{"n_head": 4, "norm_eps": 1e-06, "positions": "rope", "rope_fraction": 1.0, "init": "normal", "optimizer": "muon_variant", "train_tokens": 611000000}
Each number is 128 + 24 x the weight over its row's rms, rounded and kept within 0 to 255. Layers, rows and columns count from 0. Numbers have three digits each. The size before them is the row's rms in percent of the matrix's.

# layer 4 MLP gate, 576x224, rms 0.293, rows 81-101, columns 0-223
114:125116151178117134102134155132113099112110136108139141115142104162121095152076141167124123152108119123142140100156156089101113141149115099099167156094092113135127180137151124130102121122130157065134188148114146091131142140179156131057113113086116115110133089090149126147128166111140138105104172168131165110140093136097091100138120111132128129136165118091087128116140125154156122121107135129130108156163121121151149133139126112079104103098137153145126137118131101159174133138134132131077102090133107126125158121109140128123124181172195139100119147134156119117121124092171116119141087124106129133061124130159112130125106114101116135137136114153132128138119176112137115122149
121:200131148106105139123165133141145144127118104098133115117101191151124110133117106143144074150109123144135161128134103163100121125110178142132132098126124098088123103103146148112135144161137105127181129097147108150145108110145150121117157103166171153098105114167146113121112125131143146103091150145111138109121113128133173151140155152119163152125130166147145100118132101152135082148134149084125120100152113107142120145144183139156149157146181164100160138110150154203137179129171105129104123095111131098141112161125132136108156172129142080135109126132122161147126100149127154098121133174104115156113086117113137080127154164127128121125159130136122123135084146166133124147116
095:155145123128078161113103088160120137118126161136082157106111083105161126112145111092127095114143174089115133114146140114171106125104134107106104119082134120135140152104160138148218160179110112074128153141120122142055111117114122066127139126131113132114141085075146137123155157112124107114157128135121115124120146144098112105099088115152133181116110122103098138124090144114120128092106137139114128126121139119096088130106144101129120096132152104104121172106135168098129142132122134136078155159121106141121103132096103146169122114143111153154092154119106138126111135131134099134110141142128139094131096083149150164118073146120132150154123136104153103105120116155153108129136
123:150154116107078112151102138128145118137144132101132102118107160100152133145153145086155122149128091075111137101117157144080131148127147137048172126126149126128164135124144110133116170156150098124143144158127177150113106106110137111154134111126156150140106133158125155150127134128133143136143163092123118121134165127146187110152123132098128164119123112115105073105134112126116136152149152148098096129153123099169127148102133129114146138115132080110156099095128090121112161147121194150141155120142122117079135134143157087115121115151060167128155147117134158128077112154093135133149113106097110096157100130137113151145124168134113178132143094157141131137074132143148101106114
100:139119129165089050173100155143107138140143174132117133134120106120123153145114107140161095158156085116089165101167107145131134105168096135146178147113157136139119151100134097122156166147121120069141075144090121105126155115137098115053169120123118133119147105119159129143121107106137167145175124128151116117078115108139102145121144175117154090129124123094140146102128136128097101115134122155114097085138136121108116119152150095142124118109113096075123142140148092127123135125099130124094122107161132159125124151162130129141134123160140125125161111161150102097156126154197127152147135151163133129142131159133097137167107111155107128137178122155151152145128125140115129108134
037:094132154114145144138108142141178115152117108121150147112121156132180120137141154102159121141142123129081117140114166128167109127116140093112129159130137113131116090177148136097108109151152119157137099150146108149134079141153106163161131140170153125111095115101139087121159152121083141139138173121133153097119116120094186101133106117126119165133123147108081131117097143098127106126118148071140124133100109107172114121157135152146142151176155143148127164149104118130122094115150154102088093163099144092131105110150119092114131132105158129131135150132064160110123089137093135129118190117146126165126085136112127081129140100142128094116154160081122111141141084128116086141124
112:144106096094111093151152142188124106141147152133080077116078133078147130103101150117121128131117103100122115162128132143130116131126160140145170154159080117101100078130164129146097133121146100119099142124141090128115135097139147142152141128133159107114139098178120118123113126113104113137121112100106084093138133102171112124100111145160093114088130099145152208124100153127136146147089152120094092119183141143136125148121147125114165132127158123145199136101101153161154145124115148153115088142116133124130121088114143126127134151163129144106114166111102126111182152124127180138154148089114128132147115167132132131089090121111148138111125146109147131128105110136129103169104
043:107141114188105136125078111139122135143118111153116091152137140115107122116118137121123124124168090121105156119101148120150065092148132133111100128105093125106132112135145155144115131123134074136144090128138092134104092138144132079116169123150096157101166099125167081139139139131105154126110112086115134173131151142108109172125117117131136125157125146166126136113134125108165146146095092120117153156130132095107138132102117090155141124129122151123115089145159087131096120121113155138183120191108133110085126148083159099148144114153192181132120123107153137177131135106112139105057145113147147112126137139094114129134120130147175137106122096147096140151100133094125166114145
105:080135162173133143134140127150110138155130103104138143166111126116100115145132101155132144128162138129144113075116119119137102117092128104126106109121134076127137125145098110088149091076184176143158133047111138119173094128127153100098138147132124133145090087136107156150117145140121145098145121098142133106147127101110132160112138144150125160109170172117148090115109167131149095136133084155088152112123135158105127161111152155149123112059105131119166127112110102136146097124150194113118147128119129142112144149112094074152161147141139094115112139134118100111130145133119139129135121136147143153087132118137126085076140160108119157134161125149103157116173112151139130118134
108:120138124106128093121131116117122168108114140170098121136154144086114108151087127134170181160127084128145139138109179159095138127088101105140142113131147095091104156124114110106123111131153106107164087107145101112123157164134157116146123109143130143127123111164143120135158078108133122112086151093093122157149144137124141148099073121170091100119123094087140126142125144155176098085124093156147117118153114140123133117146114116123117114136135130100167129161143103083123141127157138118135100113099104063091122111141104111109146102122088092148133144135115160113107169144135178164116158100155120160135099129087105108172111125085130133103082165117165140137126143137119164134129
106:146137148168107107126105160168125155129123127107132111159193130116085095126145118146128142154087092115103109085152119139128117094087134095104088130160148118116096129143144142132141196132141127143134107142095110102135126114123166102083147103139129104146118077091105149109136139147108091123125147183129137153141138148113149149138106154172108136091138144120147107114152128139141133152170152117093121138135104085126114145139172162133163144156149125156140100103179134136129137134125162154171122119128065125167144132140123125145143114093094099111089101105148161123099150146105132146112149116105128114120150152164118160167164150121144103135138136137104141165175062115136099096123
087:116127151101125128177118146132068119141123145113146177128128140139121144125170096140134160092096120140092155076138123081121127124121121174130147133100139129113099138136170130129139113080135105147125148127115096095093150126128114142113098126141157105137172131104108086106158135141170110147121144138147178113133178108140140092094120111191081149127116114118146146142160140124120131153135176127126090129145167122116154109146117111161175112105142144095138097102136081084142132144121159129106072111125140130074153084107152177120147105114113168119129132111131149126122141148107137097117120137142133099177083143140168133116148106131134127133143140150081139109145108147127161112187
092:154093125127112148108111083132123167148114156162110097140135132123161127128135135139117091125121190109112153176111134104124131163115154172127115122092107145121077112098124099151141171119103151113168107131143103130132111151124124142155143077135158158131164142131152138091154158131156128137126139096114105115105093105096108119107125162089151137148128127117091108098114153152086124163118122118107116114185146108062125122159144121086137077134123152134144133091136135152133135132123126120109096157130162087122151173113133093132126151139096160191136106135161146125114153122127123142142098116117152117122087175118092105137094115130136101174137120069091176130113135161151116109106
114:118119109115104194144149141142116145156079126129148164133122132124098149120143149103111131162127116080108121142150116150115123154151119091123112203145101130151145146149140137110165174103158134144125101108145082152144162138099113144158157115113128112147145113114130122132137145127151111114113152124172110140166106119164163097083106148125131070143152150095145139124116111141142141131148141133152134164122143155142136136187081154150119139123114134056120186117092127086131131154119126154087109147117100140159157168090107131106100155131179133123138139135155123094170141114138088129134113155143139079150141121112126104111113115106121090098123133156154126115114157143144177083154
119:081135154128135125093119113158106096086090095119179146095149103100133152138078130142096106130123117156129144136099117124115128153091102120118102169151118127120120091077125104077109125146111120089154129159105109113175125114165137140170090156143125127123139141164156152160106149139133115104083145138144166097106081114146095115131110139151143140134126163092142096164141136186157101102142118137104141118159150110169178152083120148112131111165114093134136109092139105114137168156099150186168112126091135135167146134119138122128129146170160129122148127143130166120109164124102120148103114078139136140115117134140130162151163135146140170120130125154114146100129130100137152140128
073:142138086096134102101099125194104141119113126138117127151198116152133119112118106141127138182139108121112148155110193147129134096094145142097125141096134132113123119119130106137180155129178140126150144105121130142170120144116144175155145164141139136158106116167140055105090140124122135148103121120108064126093123123156113113113167101130158132139125178122132133138120111111126114156095115080130165129096156151139145157134142126165081125142097120100147129165177129115138130115130142074152123109153153101089104142173132108136120149145126159132132158119100192126123137132095112094150152121106125151140125133114127124113130168140123116130070134176116105119138115129151125093140
102:127119095078128142121119097114124143138117115124136100111122138106150165139132105150082089113115133117127161126165119130152123094144115112109114094108135105132143096115124095119122136159143136083110162134106147114101108172161183076158134125119095107151117149157109127126130088128138117116106122106124124118148129125183144183098126154123101150154152141088148137132163165165153127127147153098169109120115176139152145157118155153099131146154137120118147209120140128163103124082140103144079158098126117135117104087054086123187148152161136141140121127109175124116134105094130112129136098118119155147148140127110170104111153148164118142163136136103136115143133110141089112106114
106:139157105101102114153101140112120160104138127082125164153145200117118122100118129142147117177143168139133165127138115119132157141098156122117132088154158145144135137126183147147149095124157116114130155120093116169157119130105123119068121145083148092141112083138103103168110121162129138131148129124116119133109160168139166185125145175129137152140086114146075125127122151104107107117103111137135162124129099145134121129104106152141151176152142127125116123134141130153115124148130129146113116137141114127074110117105115110111110192156129128147148158087155086100131105175142150142165119153125134185108153143093119160167118147175099136160153137104143135087150147155142113143143
118:127153113107183069095145139125130112128155153124149138123120104080149104151126116107095164168124114152161184111149139116120090080092156147127175147124105135105118149099157118128121155102124124115102134094116106122117095091162145112165140109121146099131131168125148138158154118173143141148113095087149098127157135146123128168132128129131138135152142121128127136135130072157135131142126128149114160138121117140162121105171121130163134102112171099151138161126085059103082122122131130132158041135119145141141126151131148100138121091124131131123128145143118141134184123110112134118123107138161119156078097120132116151120162149124132103154065113150152119120162122102131149178155
106:159155111135116127149148123143089169095140142101118145109134133155135141092092096118148132105130083123116118105158151177153139110121115151126164120111146129148198186150148102123140101173110097110126131140101174122111168095131122124091124092100138171091113118130119157122120099153155098182174143115110132139159149132096119105130109143128099100121156135092166139125139129139114134141130101144158134147092144106118161136141128109171123087094189117078141104137135113120155114102143118132119107126136123155068153097154105134153129160111092115168136121162121146118129130149139115088148154118132160109085161109146098101103117145140121164155144126115116084131159180146158109116134
109:146112129106128144127095121114112124128122106111118151098086136139086104118144114104090091117121150147132128110094158153137128137155130100098133156166182122098116172097103119131123141098071106129113134157153146075152128142127135149148115151129114122134139109130122093127189107124112147104111082124105142148116114115105162151104116140125135135124135105122115134147182089140113100102163147126108152131125106102167175105154160115110109117175108128126119177122105137155109168163147148103095181135129137168112115126160118127134140135115112161105122129160129155157077102105146137121101089180129124132114173112159156156094148117090077126164154129109079097144122148150171122141176
# layer 4 MLP up, 576x224, rms 0.311, rows 81-101, columns 0-223
106:093144155114161141106095106097102122122103136120177109140138124105137148134089136098161097119123111122132082095082134143190166119127125139133091124158130135069168122163141180127153122135093153159133112120119110169111103098182148134075117104139121167119125078118121148125128181171125086125134088086118094133101126102129186141096148098136149142123115187115144141141137151095129100138123110123117122107099148159110146117150111111143106121139145145137156123142103106106114136148116101114104133119109135178142114108144154111116128151074112087126127129106118128159156123160139108121135183121084172099148125138119148145129131121144161149125113117096121132099129109135085085115145
121:107122128168104146121197154123103127113120094149122076149155128146126142125134123146169123122161169126142118131121132112189116100090165077109137157088110054089163127164124103105114130159156162171165131102128113116149157124117151156110123140112110150138148108099109108152136126126141121109130160101121120135117133101138052147085089126113115170137168123139148151115141112125139124124090146108161115131105166138121133121169148121137147136163104149164151096089137137133134111149148089131103116134125149120132089134122108140117149138145125129123076133092151142127111146110149115162153153077089134134151169134131105154115122161144153141156132156123150093139164151091127136158174
099:117112117118115137108130134127121093172170131118125146127119144106140125137151135074125156123127136106127133106151188120126112130152143131123120180147118126140085068120166106121180123148174122094117171120127089109142154138141119110105102162101144141098141102089123104142163120122114098177104114151121138116107137158119129156102116126146114155130116090086124076124090151162110109143162111148127114140125095098150126116108172108154124163130156108131156202086111159111132128114128144113131140153086082148114172120117145157106125153157121123107128114116091133139137135138104077091120179135111157088138153134148139123109147145128124127139089107079139141119129083106168179130089
123:082132135103139182134124127102131118116141124150106116126111133117104144141094123128090099104100133121148099134191147124147103118138155129158106118155104114109156140140110121134151103109088072149119141090165123156103124137087093122131127104122144126100134115134163102131135131127166144143092108145126108123129089127077118131097098132123155125138135124094129126146144124127131097118111160074134162112080120123138095137109171114107127104141103140114144144146116152101108092117163070067118135157112167149161116120113143138111170164133132093095115121117085088135173129151169129149114184148176118178107151119078145130146138102128129132135122170105099152089159152164099120153162
104:105117162100131207126136094118129128110100113121169102116120139139104107135111124151109133134127117175134130131120133108096146110118139132145098098169148116122099126141137143129086128116124115157128140149155100123107069163111145118152115151109129142159110146155094099105138121140127107154134142115122141115155137145106167137160139117112121173186136090143160137140101127135137155142120119096120139132113092116183129148101094112124138134146172212148129159096133101138111105115166120126132127141094139123118125154118106159090107162109093137114118149112116148107115126099103144155077114086082113132078111110162163126080147140144169082146101097132116125091098142108188139123174
041:119119123136112096104098087131106132118160147132124169117092122133119128110163123109099161097195085102119159137132157103163128149152173101133111158142113179121115134115156120122080121110094119133163129074156091172148130160169141162103126130153160144129142109131119145152130103138104126132121124094115124119146121090098157116163130157118146125138110120128131139124082160099111109148108157115122114129132153112129172153117121183088175185165128103159131119112103115124122108104172092099147102133168146154086075161139162120088131116133125151111121140169119110122110096120107192116147117151122125146136139153152111142103108109118151114152147103126100120127105077131129099137101
106:134126136121120167166147081086117101069143130117114153139109126107128135115110116136159091164104157138149132162117116134115181147119115129081154151150134071164109158155096175125148124120114104129099126125143123148102095110144139113178066144188104109164094153131128160128141121105146174114138142131111123131132141114128150118174125112115174147129125134136113124128131112105123080101161153137120165154081164151158071118116155147152150149135154140155106164164119137126120132105167079144104151097104169122172122127135134130147126102115163120153124122162151149076110110112160102115106128142121140134119154159148119108122102126115139101106140147160095176146099151133144144117109
048:157119135110126129137146122112096118123142116096151148112084093105110166120137140135137082152122135145152121144163121128125148162129127128123137106157155121094108141131100131093137108140090190145149141125136156113159116106167153142133092104116140107141117148107082146130149111152138092118153122094156125141106148127099135097141152114098152112120136100108112143128128104152073121164171110125123136147098150139137124098139142154132160137099118160201130173114136136156167159096137134109072153151096117132177145108149115163130113148109105125125125156134115158086144138159110135137205098108154157136144090092125141135116117121106062106104119128131134147084142099168121106105057
104:150132122118113124110127105119140106159116153138142155115140097153130118110097122130160123168129152133131132133102113114131094104063156174148146081134126121108128114129140165122117101092129151129158116095115115102093104124116148064151123156114145118171119131148137107165151151123139111105117141092077143106162144126113111168125090154120123133111162128132122133154156171170115165141113155107156143128145142124116152139131144130160132051117097085081114176103132126139061168154150160133184138171139161138094135064138095125121103121116127101147120139090163136126142132146142126130174145107120126147144154109137131122134086154139116145156134113155148131122120186133104107090152
107:154140157160120138113137095117095143130134145149122149156085143162142151110127161112100145123107131102148133139138111118115118187155134122139127101114103078115101178143128113151149161141131144138143150128143120169141094092128125155111163107110130129165144136052113128141099121139121142104132067101116172117125106093143184122158149123109140134148111165165129111126135162116142134108141135149172155149138108161134120135171077088147137122126112134146097170149118131135154130100092090102132118141108119137123138113098127136128103159081122133125163104155144130136148128064116149126125095141081145099133115158141118126144174095205101138157140166129162140131149177163151111126115
103:134173108151103105153092089199144113134120131095122124158108106143144140149105140100119158108128110139151080120092115131107127134116128173106116118101116141136107110142100164137165162147125109111131148140136090147127096113114137179145133137167166149129130111113153117116134092141119119122152128185139153139157128112086183130124119077111112157113079144178130110103103114119102139184114143101111139103102065138135126123135147123121165133100171153154141135122110114091169120092120153157126128151188148141162166129158135140133120139103076121097090107140163170104139136134109131127105091117086129093123142094154137138162145132107129133117150130111141147181128114108129110109142
084:119156135149125101139103091126142093131108143171125157124148158160118105147138140157141118150086081116124138115201111115140135098112198113157120108103128138104114101086109123163143116133157124104141123126122135069127142092124100140100130098193160081128114117112145125113121127115120153149170093139118143150140110078137106093130146128158133141084139121096146156130097160165125138164128126132099092132137110107135113143143129145116143065122141098123135119106087144135139136108181184168118118133136134105124101099107144129150139127157096146133127084160104197106117141150119143114138098111131133109155111152133165149176120122129114129104120137107153121101120066108131090119126
096:138119117114097109108114149127147182163139143153164127176134104145110108136143129154098127144165132108146094174141110102135147152130137123100125107099148094119071113140110149132162134103070134129132120115152070136188137129157145162134087090109146147097142136132132148136135109159113149108128123141106107086107072130099143146107140124094150107099136141091126100134112126135115151117108114132137104116129136111095147179175146174160076109109103097112146134132150163138153135157087149093118138151123155097107145152121135134134124146129123141135141113146172160113106155130120135089103095145132135091100065151144096109126160050145116130128141178106121114128106124143124162116107
102:092130115108133185110149151123104103136096116124111182119156144137113132134125115092114154124124093149154116129134131105120171088143098100119126176112102100129112158113089106106150124108143121170131138129112125142129167169110150146098178142094139081140125157096153125142110193120115121147133078089171152142152106137117137148124121156156153128107129136155160138158145146153164138149111162151152140108114121110154119135182072139165158152111094116152126176112105113107127151112108122137064135143162121127161161159144110148129123137097152121114136108117182143117096114134142130150099137150140150120108132135126103127137070127085129126135095132140111095080087159106157128115099
116:145099113133164154106148118134117116151145179079088159130118128114118110134137172148111092153168117160176130091125135126137109131105190128098127118106115114149109118147153143098086131097125115158101145109096124159142144141097096128090118125159125119127150090110126151153116181189135126117157118137098121133127186083137109104143175148098114160131102163097174122114088102154130119135114129144171125124157071129111094091100125152161181126137123105110079175123128163131131156119148120144153135110152146152173096123096115131184153139129143146145136094138130118122117120105152124121104134127128160132156100115122140155117149133127126131118122168117139169158137119135163169114111
082:149107075109132094098104107150089129156135130134124128144175124123143125123119139144122101123103125099119159139119139140139109108081099125130119110078110126129170108141136138164180144106145155126136112130110167092122111154122154131136116160130136142144079113146145096119129136122173141143095141134119081130125101117143096116123136130124121126145128188137108137097091140136097104126078139102126194108092137095142188159103131158165097125137089145104145131173163087156140103161142150126175116094117147098108139100137139110138129143121110181117137141128094158156115172176139138107130143136127129132152124111095141111108142147113112150148061139169157120070135151113161086125133
103:174156100143134106116140121149140069140138108095098107171098119133119131151091122133150101103109172120134108107135089116142134104130141127122168117119123103112105140141132167140119109116118134077124155137097128152119142133085128158089118148148186144147126140152138136151121147136124138132111149138138117123119109146090146123135130097085200098091155157151134117121070092125144127119094097168108128131122105119134137119103085109131149114113143096110182136149111085161121126152123139098124150129118128117100152144156124093105160140099114149159151112092120155145129232099136120141115152089144082139120086122159122151174071147107107105133116127137145132113110110090150117123117
104:087128157134141150137118132100092125156144083128162104141107098171111130151132104104105107101131109137136122093119113084158133137140118151129123189137160115120152146115113118114110151122128153132115086110112112119133139147167129132137176139147128117194125117079158103137183103120132062143105122123136147141155153127107117097121111138116141122096085116101164113086188133137166082141147143112114099126098167127163128109130120111130121087108112132092104176143118102074105154111109124163102114135133092131167107118125127136134130102120103132075109112140098093097135132090142102172137125139130115074158162127127158093109145146129148126123057114106094130142155138117115128129124
116:134160110130106136081135165161153134081102156129160120120167101152144150156121105169165120147147088102054120108137151115141159131140126096136120134151165128151117148140148124092144123150162107142120094139151116128188153151101129097140171152123172138129179105097128122152119132135128128136164145119129072121153121133124161082150133090107126152148096105101128102122119139129114107125126126108176117127124159096140146162130125137147149137122122122148130165092157134169089150107133129106153125149171145124133114141116135119119144122144137114091116107106157131129107096146148127111161152125111175115165166141146127098112111176163156123113137098193133088113111111168158145079080
109:170121105141154122149116142117120145131161108072167090116132125113131158085141123130148111122134147107126109113125153111103120118098136130153139130120135117169133132156151166145125153182124105117134127147132122127118154129146130152112113142136097095108117124143157136105132120127212147164098143121103076106154144115144150120147128159106092134136148127084145131121100143142103162111151135155163126113133189124118110099119109115117141121093144066100143151139100148094143123095112150103134167098145134128052129122093141145085113162160125162127156152123136144065141125175133118106155160140152144124109103138130123152141148107173120159167187153154134110188138123130145173136102
104:120152093180094139140153151107096128142131172136138104150144136099120143115128134139121111116127144122113153136137116092125113120072139148146158133115095094116158123152109132118108178105166105108149094103138127139139143149104196141109148162149130155121137128130096090166106102138110112114128169134142136171169129124130113132145130161129083120153106143128127105158139158096138122141118145126166080179143146161095065145112145160167117132155129141130132121127146113098177122116148135154187089137159179100110161185152151053151146147145106126129120115115114146145167134160128127142133121101123137117122121150135119123176152137190181117119120126111129142147094143119127149139116
# layer 4 MLP down (transposed), 576x224, rms 0.184, rows 81-101, columns 0-223
112:146104092133155135131123116128101096130152136136120104128160142120137155157129141120177129086132151118122093147147117131167133122132158098127074108099141125100126150108134115103168141106154110136120097134144167167128141152186160112117112164139158156119115109143117127179102131089134144117121147141122136089122139098126101122071120142132159139143129113151093123108106147062178142150207114138155096136167105131104170084136106119133154137149130138131138122127108128173127135162129125192096116098153087140166136125137097155131096139132127149117143145154106113164112154109148125165152139140121105121140146096187167146131164135116122145129086191152136154128096116112109118142100
118:187129179138103083123151199147180097144121147128134127126142173134131140107145085140127109199170110110096159146133113108135138111104180121127151147114134124130114164112090149152117149083077130112130082115125156137117121116142088106122137125135090121116106076154138129105084129114090107169143116125127126117123113142146118164109111129118103123155103126132116153137100137098107150147093116151128146145133107155112162160103185128132139133134111132111122105124116162086103121083100119094164101088113169145162093130150128170103109150101156104117123114143126138121105145111119110106162086129176148119151091135141127140099130109115094110132114118121124104117159145175110112143113
094:148135115138131132122130097136129172160096122122086095136152169152155075170124129129123102121168126125124109130121138150130100167165144086137117173132164126150126143084105124111182125153128126157160123164124098130124131115143124122152142104109116169113143139096081127115177103147115132110132150154153115111147156132137097134110120121106099123124163119112110128142087154139129127137128170142128163160130072134082106120141131155116113142128111115156114128122153105123160116140120166121113090126100148115138091118166109120157085095138183100065119118171154138145151130137123150147209108118171162137114151087125131129141107121157131145100161106130086152112101180106137176112117
130:133115151135162157105145103154110114164133073138145188088125139128135106151132131131156123129094125167103101096137102157095125114090137112121150117139137139084139149113162115178171081133089144161114112140144106096132114143138106109131101141130126142138154101158133106138141163134119115121091124139108102154105146165143122137116095152105139150159086080105120119125148135129166159120148125079133136150093144142103118150143141149124113102117125083178200095125109108103099131146096131115102123168119160155111074136115121140157125181084129138111159124123119134132103069121136099107101124156136173068091176125110097126116120128120148140121149168131136112102102119123110136131135
100:116154081107104064123148135163099131162183141123080174135143075116135155122127094111112140141115142103104091114147133137135137145130155104117124160125129100124130151140158108125123142126126132109124098139111136148132139128119157142111104122128141132129165103111151103132144130177080130123122152155127109109128156102157103105092142126154138116140118135147136096090118087136119144161155147117085139112170119156082114120135147145139112149091124088098165119132134159104112127164149105143124121156114111097135110142161183102198154097135153122102150121147109097145098139124160138125198091106163121125166133150076124125160107113104152125130176179135162115172158144154096129111117
041:096096149130111140124136117116145124174134102134149154141154151148096131099123113114098128129132154172140133121140097138104153084147135129140128095113157112090133135129118127124156168128120098105151119124127148134137189124083113115136107127157139120117132092122168111141117148090094124147117133111145133160131128133110126163131089165143147149106133086115183148145101097118150147089167150175107140147113117179117132145107149130137068132135114109118131129153112130113098116140113220149120118128118107155131138105113129130142120146154150178142166135150171105157125126086203120116127111135077075130135099087166089134119095131102173171110114130139119152130130166140174138118144
108:117081115133112157110114125202106133131152134128124129147115117131135106126127132168141129179147117119163085151146096123195096119118144105133158173174145177123130143117124142137097125118137107151146093129095148117111102160088195121090129142085100126118113134120142130116113122166120160156175134163137143120114124081118123122073120136117139148107114154136090115157110162127121162117127142091078095091112159158135174138111123122120093139151082134138133112069133173137145124142149133156139133129109104133142116152135110157159109125090116146167122204141126160162093130148147115121130155125093110140120110137123121131140118089135131131135137137091091120145129083125115112094121
047:103125104138093126136143134155134124157163132124106131098088157125087116112139138110148130079118140132181134143156118076107109085085105124208090104131129112118134116131125103165144115107165152081103151114145110146144143141092140133145157082125096128142138112154153061137112124148149132157164162167161144105150125160147121161113124139127098172107139135119117106129140119106126109099103114143119115159135119152124144142086097126152106126143108116128097089131153126134121125155119168106147115163113127141124142125100172129129152086132151092101139118103124105119168107110167142098098151123099196087132110131110121124125133087161146086130157080164128113162092113127106108133157
108:139117156169157120147141134130128087119102124135148110134146127147123114126111095100133140116191112085096115124124106098118091118120115191124144166132107108168139114122124105157095139114122094139156113127127133140132089113097134131116174106128127089133119111148129159124153117131109126076083139092138152116166114095125117152127161145065115110120136119116082135183149124133098141108112126149140100179167137131158073121147141145100152204122117157121134135092098136114114157105138145140103139110154124114122061133176140090144137119134123089124148134102108116101172155153105111086105162136154121147133143087152123127132144139120124115125123091114086100115097128123123091155078
102:128195107127126125130129145177084084123123115158140131147112125130124119152141138117133125123117154122139116140106172121118146113104175116105121173141154134181125120143130149121122114146140161103149100098118136077143124110136127132128110116145098128166145134161119127131126106145147132122121139166152088143107182120146162156153076131151094091142145109129122115133125111118139142143112152107127120135138191101131113077150129117159089090157125134121109117095125106087084112158187136082147136085170149136140139138111140156143089140138146164101120168138110130113123104144113121113155076151089091146112117143081107135094103167048161106131125136142094112157103166134140135122105
103:155141136142123127100110141088097175126155083165145123143133109144118169115169129149145098139062166139105112146118141098122142154171149114138101138105138105151141175113133128159139145121158157155151109120106088101137110157131137093111100160142162095147152166098124110174168186116183126097123143156161117127124116137110111149139149115149099127107164144101113115132135145150122137132135121121134146125159109140117134133132145152126116143125158144092090127133095139093129150129153102085094119103099134103127144142105159121095120105166134135116088093159148106115158116146188117114150119107113126122108096133133110166120106174110129151089141072069136168148135174113139104148097
090:149107131076097160089094128097141078161081112153102182119139160164128141125144147125124090136136104133136152125123147157099143116139137120125142098117105146132138142162153099110115171108131137127109123090114130141123145089126156152123068138078162103144157119130145120139129091140115137143106116136134073151126128131153099157105155126146079172149141132157126103128103118082098111110174139138131137115191125127109083144144156131120106153089135138135124131122109120141146123131114104147155076154122155166144096135078097114109105117182119094104127165167157144122145078097137136126132141106106109125109106140135113102135118089148140148115120114120140069096111151128124191117144
089:136130174139174095139133150134163139124122126130130112132097150140118149189125151148150122157164101114151131125135126130109118114127132164122129148170110101151165146120168113139152125069119119153104104106126132131112064088109109095158133153105116101082142131132122096134107068134134124144138134152150174122127138110135153131122105097117110153109118140124187139141101155123125113089161126176147104162100119172110103103101175136146135123140118153120066097137154115085128116126121110145120089129129096143174139151142112100144150114133125176115103123129099114142157141140158173105125144108098161109126095084133112147147148106131198113158146117144156128170130131111106090136172
115:090181067108127123100128155118161121167117128095121102115121147153134142087131158134115141148091149148154130119128102123115111050105129139103136110143130120148114128133097180161096137122143124115128127125131130149133124126144130106119117184104130118161148133142146139137093156149141104111161151099093145121083101163160127154120147154124117101140152133156120139120125163152128136157127117138182146142121133154126151154106102114142126159074139168099117111131132095116158130107119078113149127141131139108099095172118120140145159146153163129110139133120140123098098173101079086138134169131115165108171178161119125162102111109119131099123138036112132133117136114092112091159138
120:154134156141144147198131138143106108168135081129089149135072122154073093162124126105101096151104132144155160147095133181133138081103106168122139090130096140108141111112124138136120112138100115149144113118097138155135107114134139174125124125113146126138152122140149114156156116136106173110118099114135106136120117119169116112100130140131122139160135150129100125135129127109144171136120165102126160104077112109146106153162160142161079082123087182184104143110133150146149148121166127094163116104176124128103114121119155158088114130104151148086137142101103118148096114170148093135117144118134117151161099133141118082122156117108127126163127150138135141159137123166090120111093
080:143135116116137126125140138129154138162109096120110159148117158116145136130106120112085177149130130114144099141140096145112136123149162102111100131091139088138136109119138110133114090110115122092155142142124130162162119106106118171165135092102138154154184126162086135114145138157142113097156140112135139157147110101117154155100143151121154101144138112114144059165118132134167127122146161125111123148113098130137105120135085139134121179129160108091114167108095127124131149066111104079078142135163156126143128168146088157079128092126133167173113072168150131108143115150150110105111144125102139121181114172158121098148139081128137105132131155128137105149123157127101176132105
105:107162162131114108129110127076128130149121140122139105155150107089142118096129115139138127109129110140129121096165199098131119149108086130120136164167126154145102192121129128141148081112110088190148151133110123151151122129162111114103135090100118131104114118138102156107128160138123153128181104144131079154083154111111089126136156120127140065119110135132147151170097126125114119138116161144141167130117110085121119124131131099145133144122116127124138115102153099076120125165121148104096094116150146144127146149144150145116095109115119086100170112197118081147156127143149173118125156120156131126143113129157074122129177133120099126143128148165113154124128131174131104097095
109:124153097141121158145087121138146176128120128124129137087058107204119115109125073128099133121135148146112112164115155104136083146134145110140102125173162171127126172147140149086130171135133143128122144156141094140153115129115130153145095160183093150149132148065106139110124143156105118127142137110124141164104107115125145163125127120141099151138093117108116103099081078108134133153121147115094117098168194143092141143143118127148113140115122127090151138150136101145108119117124135133103108151123139138163135125096100160114125154156102144104119152100125173112120132088175157116117121082116118133122132133145156105092129104135119189102103121129107109116102124104135084117111
111:093138127165124125118103091140164158111173151134094123173127138147114147118102188143162131125084157154109121154160130148104132099180147114121139121147108162132121110119138127107131092147126164114120113135155121166152102141138127165121133104136113100116176157119134127143109146083075153142163142151130142136096127124112070094099121092144158153109098154116096128150130178071145126149173097128162159140143114159169129117108159112127115146119184137103129134137141092116156137159137097113163163143110147186115146131131143139137170154125110150166093103089123101123103125102114116173142120117084084099141138123154115143114109147138124130120144070138132120146143115140123130152107
102:155144131129138160144147130142143138174072124109107100126115074110140141110130132128169142133124129137161169091107112157126158108147134100145127171125100175137124146129138145153123100159119112157116098107139085145078131124110143161098137108147183169145144120110130122163140107179075080118141131121106143168109141154110143095150117132096165089103105145117082151150154118165113138119129110183153146120114125166171126118111100133122151127171135120132091146102141127130153151088128157137149111178115131122169136086140115120131120180121157093135122124131119119132134152115079130087103128159138079127135154138091118141114140098141131088139121104094100124102124126152118111189124
112:104116143156091174133146102107123099150121080132106139142171123120135145131120107153122134098119148153110117092139140140141127092154161141120109149128160153140135141095146155154131202126148095127160138169150099146106130140143139098152125143127113112086112122162182118084142126110124125128144159150084094123169121148115125086122159205104111112150112181133141163119113121123128118186111124138160136087116126098105160139122130077127153123112144113159154124111094171114058136106130166151130112149160139123129098135122155100126144164104110134132143115145128092111125163140119128144174134098156104146139157144130145107114113073111126161081141143137139131131088091096116133134145